Each number is 128 + 24 x the weight over its row's rms, rounded and kept within 0 to 255. Layers, rows and columns count from 0. Numbers have three digits each. The size before them is the row's rms in percent of the matrix's.

# layer 3 MLP up, 3072x768, rms 0.0295, rows 2605-2621, columns 384-575
112:123135120154154169152114157109126114115115124130092124123147126163151093154106111133145127086122110092128146105173167116101099133090144078107114073088129082100168146085119111120129110151118098097130107127143101099137134136129103121119154094132155118181123141144148115112127130125124122142119114146135099132098076144133167105137176116174093126165102120146136149135173083137154119151129111143110177094133135101121141123156114109149148118145135147115110102104122147148179153096113157147101122147164132093131137152147146154126064172135088112131111130097106145178144114146150124136
097:143160107109144129166108183144147095117093115173148100122158125170107120077117110114161148103117126109080078110102100114115104153107114079090148144144124148109112118085156132125156168137175129170150130120120169157110085161136143115103113128113121118108122134146123128122113091146138156076082122185106102126091130116088146113167122089151139116108116093087142166119138129119102133149101085121111150100130125093162114120121122096114159113157094106134123104109137140105134120101145147159151149115080096101122161126115131166150146126138147138102103127093139124106160134124144123137
109:134122086153146126116114116089157118140116136114123124126148164109132151126085124124173130094116109139075126153134141167170194099149153133106142091133128117132151097115107109097101129136143118082091143123133130142094113109126124162120119110090112189111108099161122126133141121122116151115059131094128132086138094128140133172119135154104122155137161166116080120100164118107131117140104093116160125132135134130147161138111093138140154121144132087145124109124090138172137121115094153149137132159162126111120176142151131108123159134116169131170127134127160168139173166126141130126
098:151136125172138154102138123141100095096130091160137144145113109123123130087101084138122148124108165111100130118181105135132123129166077107130128113136147153110153149140112125107142122117162093148133113120088161145089169150151128149101119131143125122123152142129117139120146110144121165134129103115135102092122094075127159149086115123095099131126147135103163138092104101131121110112170110087118141115160139105098139098110101124126171111114089131129134157071104087113104108120125088118083142128108142130074144127100107116139084144107135141129123167140115139117108147135153151114
101:096141125157136172100135130133118107095180114088137109135105193118193109144163111163152138115132119180096135163139141120141096149175131127115119147076121129126124134112109111159101119114186114081129108130132128181119123165177117110128145132121145163135155122125154112150158115158150165107103089151109149141093115158153160165084147101147104138151108122113138092124083100086102141142110114109111156119113128108113074133143086096124122143126116145119156148131122118134149139145159147124134141114131122118123146128097159126156107088148142110075081164156076173138137167119126148153
097:107097138136124163107094124106170146097162140173130110163144115127096162147165128146160129129151115139126124123124135111131134123083123161124163095167120095155103101159129135137099128146110162158144132129187167097140126073118176102114124160154129134099122133118135125150079115148097097137109129146087112137117148123135119136105094130141135119104129144159145062146105144124136126109122122096108136108081149122117158113134133082074144135114143118136178112115146104118149082139122136142126096090155157151149120139141103147155140118117164140109173111114122128132157125185112161101
113:165147090136173140096160108109108136132130095124099173092177140127152131080181125091111103112122149113156133148166147073077109134136123077100121131111104108145158120133125155125113130112223090108113127141134101105108085120105109118157122155131114123103139165144110147123135120133132168117120109105137128130096130108129064088132106105100096135100067148159109120120151101113167073130117131157122067126134152129130123136137123151123145146138130106117153126179120137119150129132134125137114201103066160099132114107121136135088128141112110118073114145117138132103126119109122143108
102:115150138096108128163143155151099099087131110139137125139182148114124169089070113154142114141144175135102101139146105127104089152161110146110163120152161096139123145123104112142144113168138104139129181067129115135138194125121146144120133164108100166135144136131086164129153126129110146142135141127131098114100088115144139152122099146074152132137123100131119114129094160146139096083148144103142139130137072074120125107108100132104160135122133155123114148114146141156068089129134107122090071151132100120101148160149109134115155094145077139128122101124117124142107131126120130152
121:115121116126101133139139121154114116121122139132136109140119153161119114120115103164145157135072170098127119084148123126106124141126203168158106166087116145103081155155113105142149145119113122152117120110134113129171113099137127119146128170148147105133171154107156070174156095139141106142147089105155138129153123126073123103147104135117157178146112082114114160101125147082133076129112104065129111161145114118143143134137116157120148112082147115153107114151158136094173140132121120144143148132116131128089138084127113065111104093067076140130128142137157122120157109093121179162
103:096145155098095109138124106108152131122098121120163120130107119158126131141127101153144121148112149128135124146127098126143175098133149116126085105149103168112113142126145151140129119111098109127107130151119123056166139133095133080091122148157117165128145116126145137135110142140139119119180175162142067098166089140165131141110141094116144105112092089087125129149161117108103088179136091097171158147090146113131144156144141138087131153134122107116095143126141099086167098100093138161167107122145157111144154113090127122095119135132126147084124090156132130108119123159148101158
105:076107125090124132129137103092127100135140086143137141098158132103098148177133167168086139102142120090115168107110105101113120117137141126149121157109132113156130105135130169132124124156138124186140107127113150097130157125145105100123132145168117126078129109148135082132160105168153144095136096127147127107133112095120130104097166110109127142119146121135097126132142098133174040112132076157145120096095100140179087104162110144121097133148123106137158133129146149097132151074142143120099129117162161100134154124121148108100138162136105126078120122145127186148138123126139136158
102:116151123138152135148144117119140065124125078145113137106127108131164143169128144119079100115104131156110082145128161110140108172150085194149126136116141186080110121132132100124107132149153111133123162124119140155142133132144118114117164109117116133106105138167106157148126151142085165116155149130144088103145114130093137142132142169127117118154148131173112133105180110142152160137149107108149130102104135127124129148121117118117135098123142128145132137134121107131100131098128155111096162158102116089103123140116132088190119117142131144125112127110113113113063134154105148104
095:087125158094162153177130120139143114111139090088136121146118170111101128143106098167135107179143142095131119124096160102112074098148144166071092151178115116110134092124103142099136136151123158133171132129134152162112127119137112123160119138077145133134125167133091119139150156147148113111158121151150120134146127143118118148159113112151100119138148085100141171146144086110115122113141160122154114119119121137100152089135168120152115139112122121104139098157153152134137119114128134143141130140118104138146128098154130110118126096106129176120146133117135118098162104110164108155
097:129147157105089101103125125105196140150090090093102136117144103091101137118074120096149138104144141117101163095129168124130110128112123158146120135106071156114143112133176147170118127127097145144151175118123136114144131134121126067139145125115136106125152100070164147074110131127176122153112126098105149116106091123113125142108100079133135119160140130078117118142155115126142136110112135164123166148142154122108142090113095106141129157127189111131099124114157140121113120104095120118152141165121155099134106129099085143167154155115142148120155157117116121157116109097064169105
095:115177141112158151104127096135105093137121130184149125131125115111156128118142129085131169074121122119127131108176107112145108082118145154121143096121145087102105102147136137138109131159138110104183099136132157125141170145079124125154083139146096113108130165085154179125136146105121127098134120148122192116074150112108145106128108129108142152172132125101130164110063134120118073093131104118123099117110142135133124133121117074111134115138092140085129167088133167123157113130127138134113148157094116172103134096103137142157106141126141153104114113137131133096135167128124099154
100:106137140126108138137120142144119130088165103103118147145141124149127078134118126088117142091126151144064094157110120109163131110132160131126098124153098092113126146175124108100137153126116187113138101122102140208144134128110116117109093134095094133128178115129104138145101075144103156108182132075087123098093178135155132132122154123132106097122138124148137098136115160159148109116083093130150166156147151171106150107161153112165103123114142138146152106104104110168140137128125153145114074094138127137154145142100085133117108096139100130156147119115097092145104139105131148177
101:144086137137132117131133140140098130129156129138157119077113140120137112116132135114160149152129130077108142090129163156135154117150121090190139133175172147144110070136102122133133131128108141120112115152141116142137178119115113115139128121184156145116114159165126085132138101170135158097174113166121102155151138115142139105139118192101074167121093115112087113111120101123063116116139104144152097159106103128109111099148152152123100141119136131102122088162167097161178136132130124123160169096165132093114092124115137170149124155118144100139112131103089092141113107153134159146
# layer 3 MLP down (transposed), 3072x768, rms 0.0295, rows 2605-2621, columns 384-575
111:125075145139106100110136130095116137104122162152127116138122110080117129125090071117123131094090109123129138135092123142128149115121172136143146120103153135181131125168133160154105176119161129103113163094133115099188148146069157126137128147100082095114131114083153124136142111108142129101165124146081173138137108113158109127135131105162088150148160111136128113144106146118093118177107097132106115159134112135116080150102121108147109145132150119139161084107137101136125102115103122117087167168116111128150161117105104120114133139111155138116168134169123105111118136129145129123
096:105099140161092116110139121131158133127091140121163084130082137131145124109156085164116077139093097139153174124103110187094161118116143148148101141096117147149155117129118113127154112086148106127074126156095125098121132140148131144111116142123148140126131173179144106124144164141099128149100139120094130095097112076165116138087153163124069133095105182147102121135108135132124165101138102095136092160112154141140168092080154154153125143138153142114130157142136112156099128175141144159152147133117142097082130070110144136111075115173122119126143134134157186091123075167136131128
106:123141155110138134173129145161129148141094121163118158104124120135111105151147133123147103154071145132168097100151109131109140136138178113114118130158152186064159158179137185132140120123151126159132118088114102124111122100146153135167138140102127134190131151107140110121154124144132143139123103123146120101139059127138140092164110147126164134094190151156104157153133128109128144128166159152118076150116181148141144143087123127110096148151125101122143155157155131145133125083134142109165157120127106153192171079134168135126144127130130117175141085123110151140132152111142134118
095:092079118112109137148118148129104101097134116138147082128149141111147128097128122112131114120124128071136146106117120126095100110107104139092105134116138152145127133122144145099110143136135156081128106171154088091109097104099150140156148119141121109148091144072143092174112167127100153166148120148093187163142150157124108124127143131133135141129122107123163114109154101129101140088096129129120135121108104145146143129112140127088119108161114121103133128186121119094159093129136099157108146126157153130195094126126149183163122095150139148117111131151153131112118101060112168096
101:115103122103115134133139179161106124120135099116131169147127121145149103148115138156153136102131113141160134082145114122158140166146116127155058154125141160119124139098139104124135105115116096076090133136144128139156155132122130127150112149123123123155140145137128137141145144144112150157094142109158143092125100121143135110130108095143156121137128141141138122081119140104137147074098138149107143117137116115091126113155151145122120136130148099149126162144163124122094140141085128126121133120120166117103135124135126150157120093144132108139121130112102127110110123161106096143
098:059107128102169181144110106122095111106113095125121133132147175172089150073102163133068122096077165099151121170130147108130107097114167114110154136133119126171131109156135104118109127102147156121161124135162111083085137139115094109121130123151146127096127130096129108134128143094140158124122145100126135145104074144168108147100150143136157136102140129177116137113147144136114160124130133138142133088159153135119109098140041125124156109100169139153138145080098082146110138170110132134147143144134137106115136119101147090118142107111115159102116162101160139110138141122148096162
111:130163163121125119129153132149100110122142163084117113118132156132134136103112099133120129121141089140093163131117137168157105147129136111137102093122099156062117146109113127120148094167162094104124118089158167130171089158130135159140134111082115152097106096110102164163113134123074106148143141104124110154117115176112129113140140092124092127142130134125194141085157109121138146122117120141094119109123108090084158171193150150083159140145105133138131168152154134136120096128156150148144120118128121136109088143162141144146139167107108125191136160147101091094144111161094134101
103:138123170119121129107081146130135178136159153156143170120116154151089116180107117157160140099110101131149107154086160137104095156090141140120146123139133097152103130118108139182132169143127142068155087118133178137128145116147123110097111145119150154108143086141128109139118108178105139105196123138158136105131096087139133098118139096107135123131148073106126135154147122136127115170101102121154135133101129124134143133155145151140131103085102108168060129139114106130108144130186143103161136109140089155161098098134112102138160145109170160137129166135162125130124124139123141113
120:138136135138115161140134134121149100101099154151161089163113137129120119161115092157136157145111100111122107085140138093104122143102165163136118125133112123156120130142150109190132120093087163165117113125165099102170132118149097149142146125171133097123141163162176127169158120133175120121170131106078116105143151113071148142158138116134141136112138117141134129152156148114115094151134120060145109101127151139128125140119121170129148131104124169177099164145162125130126154107134130105116117095145096178142137078134097095118144126115138151122087141145128138128138100129101131147
101:141140130113135170155131109149133122147167124108140134145097127100084159109117162146129144104128121179131129099110148125119129155126145120112141171135131165169129094101112110115144111114190153134125078154111155084131109143160098144119108089097146129109077138121109109179134107096151128164112177101133155143103162131118129158122152155103178133116169133131139135162108100180164186122133142103109099108137123137144109112103096179105154104109145129092161133098145145142111153140152103112126118131083137168114111120118119133104154128162119115101157136144122138115145129100123141111
100:161150087165130127120122129148075115134097129130167106126120128109180133136132113139091164102181066148136116117118127160132100111155194166167112083129133137147119104138160133100138179101085134134135070083156133097148111136141083163126142130129178132141117138126101145132099110104137144123119141117114107093107101126104086160117108128124105110121123135112123104123121104145091080119127117155114115116130124098113101130094157109109140155161107133110121144116125098116098126163137181104114103145112155104140122119135153130112107158134130132160147125162112119140147081106102123149
105:113154128163104154154122096097122173098104102146109122136115063135136113131145137181167132167161108159143118114122077145134113128134158149090127101162151109123123168177128115100145146178122112151084117110147097143135120093126150143141150136110138108135121170065120157112139152143105116130094136123105150126170152110083125143152147097167126111108136138064156121087111125119093128123139128133173144134120111117121105092147104124144125130087124115149138123141118135107120120142148119137118156103154135169119150136147161137122121091132173107139084143140090120175128171135147112095
097:129134120141161135145146165160165088101102156119110120166155092087131144120128142075141101103171098151075136139149103140151083102149152107126145140106136108131143111117167129086122121153121191088130102062139099128144146106124121156145148098100108083145086126121162142117137148113132150135121147114113129138125128122129114080145086143114099095157085149131116110126133126124121129141118170117162100109144096080138108134153100114128116117157058154124137100104153130071176155042116107109066120108098148093114152176151140095106142089119147100125123145117113145106106137138139147127
101:125148127121151139128118138144106074111127184152108133140109122165094139121130115123151147136111161121152102150106121079106114117150126105122134182091155156149145162112131114123176071134158107109172107091130179123123168119129141079139120105078152130151158083149179114115160145114111126135117109155129095124110124128144121082150147152094120121130075147133111126105154179113117141092131109107079141100116111119070113139163126086137078139171147114156115132109097138108128113135142148125137093128152115153134115155086142121119129174075093109097136116117169084164146147135134125171
100:140097194052092108158082148097135112107158126117187125115129158161120133139128158161091099147144126126093132108152158113071130137140137119140137127127124133114087115074183129124103144143111150136115159129105126159123105153137134111107135090109160148107130125134091138133094108107116126149134094069164105145134115128159111121125145141127070133127148156148125155112118169177139130140148150103140092139118116115114158146164126125101153163108134143151103101176118106130097153115131167142151104143168112121151115161108126120120159111133132155166135133105138098106122076130130132113
098:095152136085104068130103064158113110140108104120138134160147112153130174157114151136138160152179125101117124114119128115140101092154096137116140144094144079137137115165122175163130135109154135088110133165123120097092133116103109108124118142099172112134141167117140102156147153132101112137140181126165124131139174098163120114122124135156138143137093092121117147119144102130107115154137129119175170107140113143097175110155149160119110109141131087127143115157134135126122157143095115126123098107193092101114168124119106110122178159117142116105121132138138161110094082162122123113
099:112173120098109114148140157098104111126096141092106164095156153141134147181124141117127122160146160182117156164119097074081101095100154170096156137159116140117108157148129134134129162094134140116116143156089171113098104105107125117088097137138095145190107089148111109136132123143134113101127147097149141110145136108146133145142108090155140103149118158139159132157159154173116141139062178155080164155185090133126136143140113108106170112168134118132131147128111143150118069106116137107144133162111100124163124147104092119099114136152160150101117160135154111118115102125095152106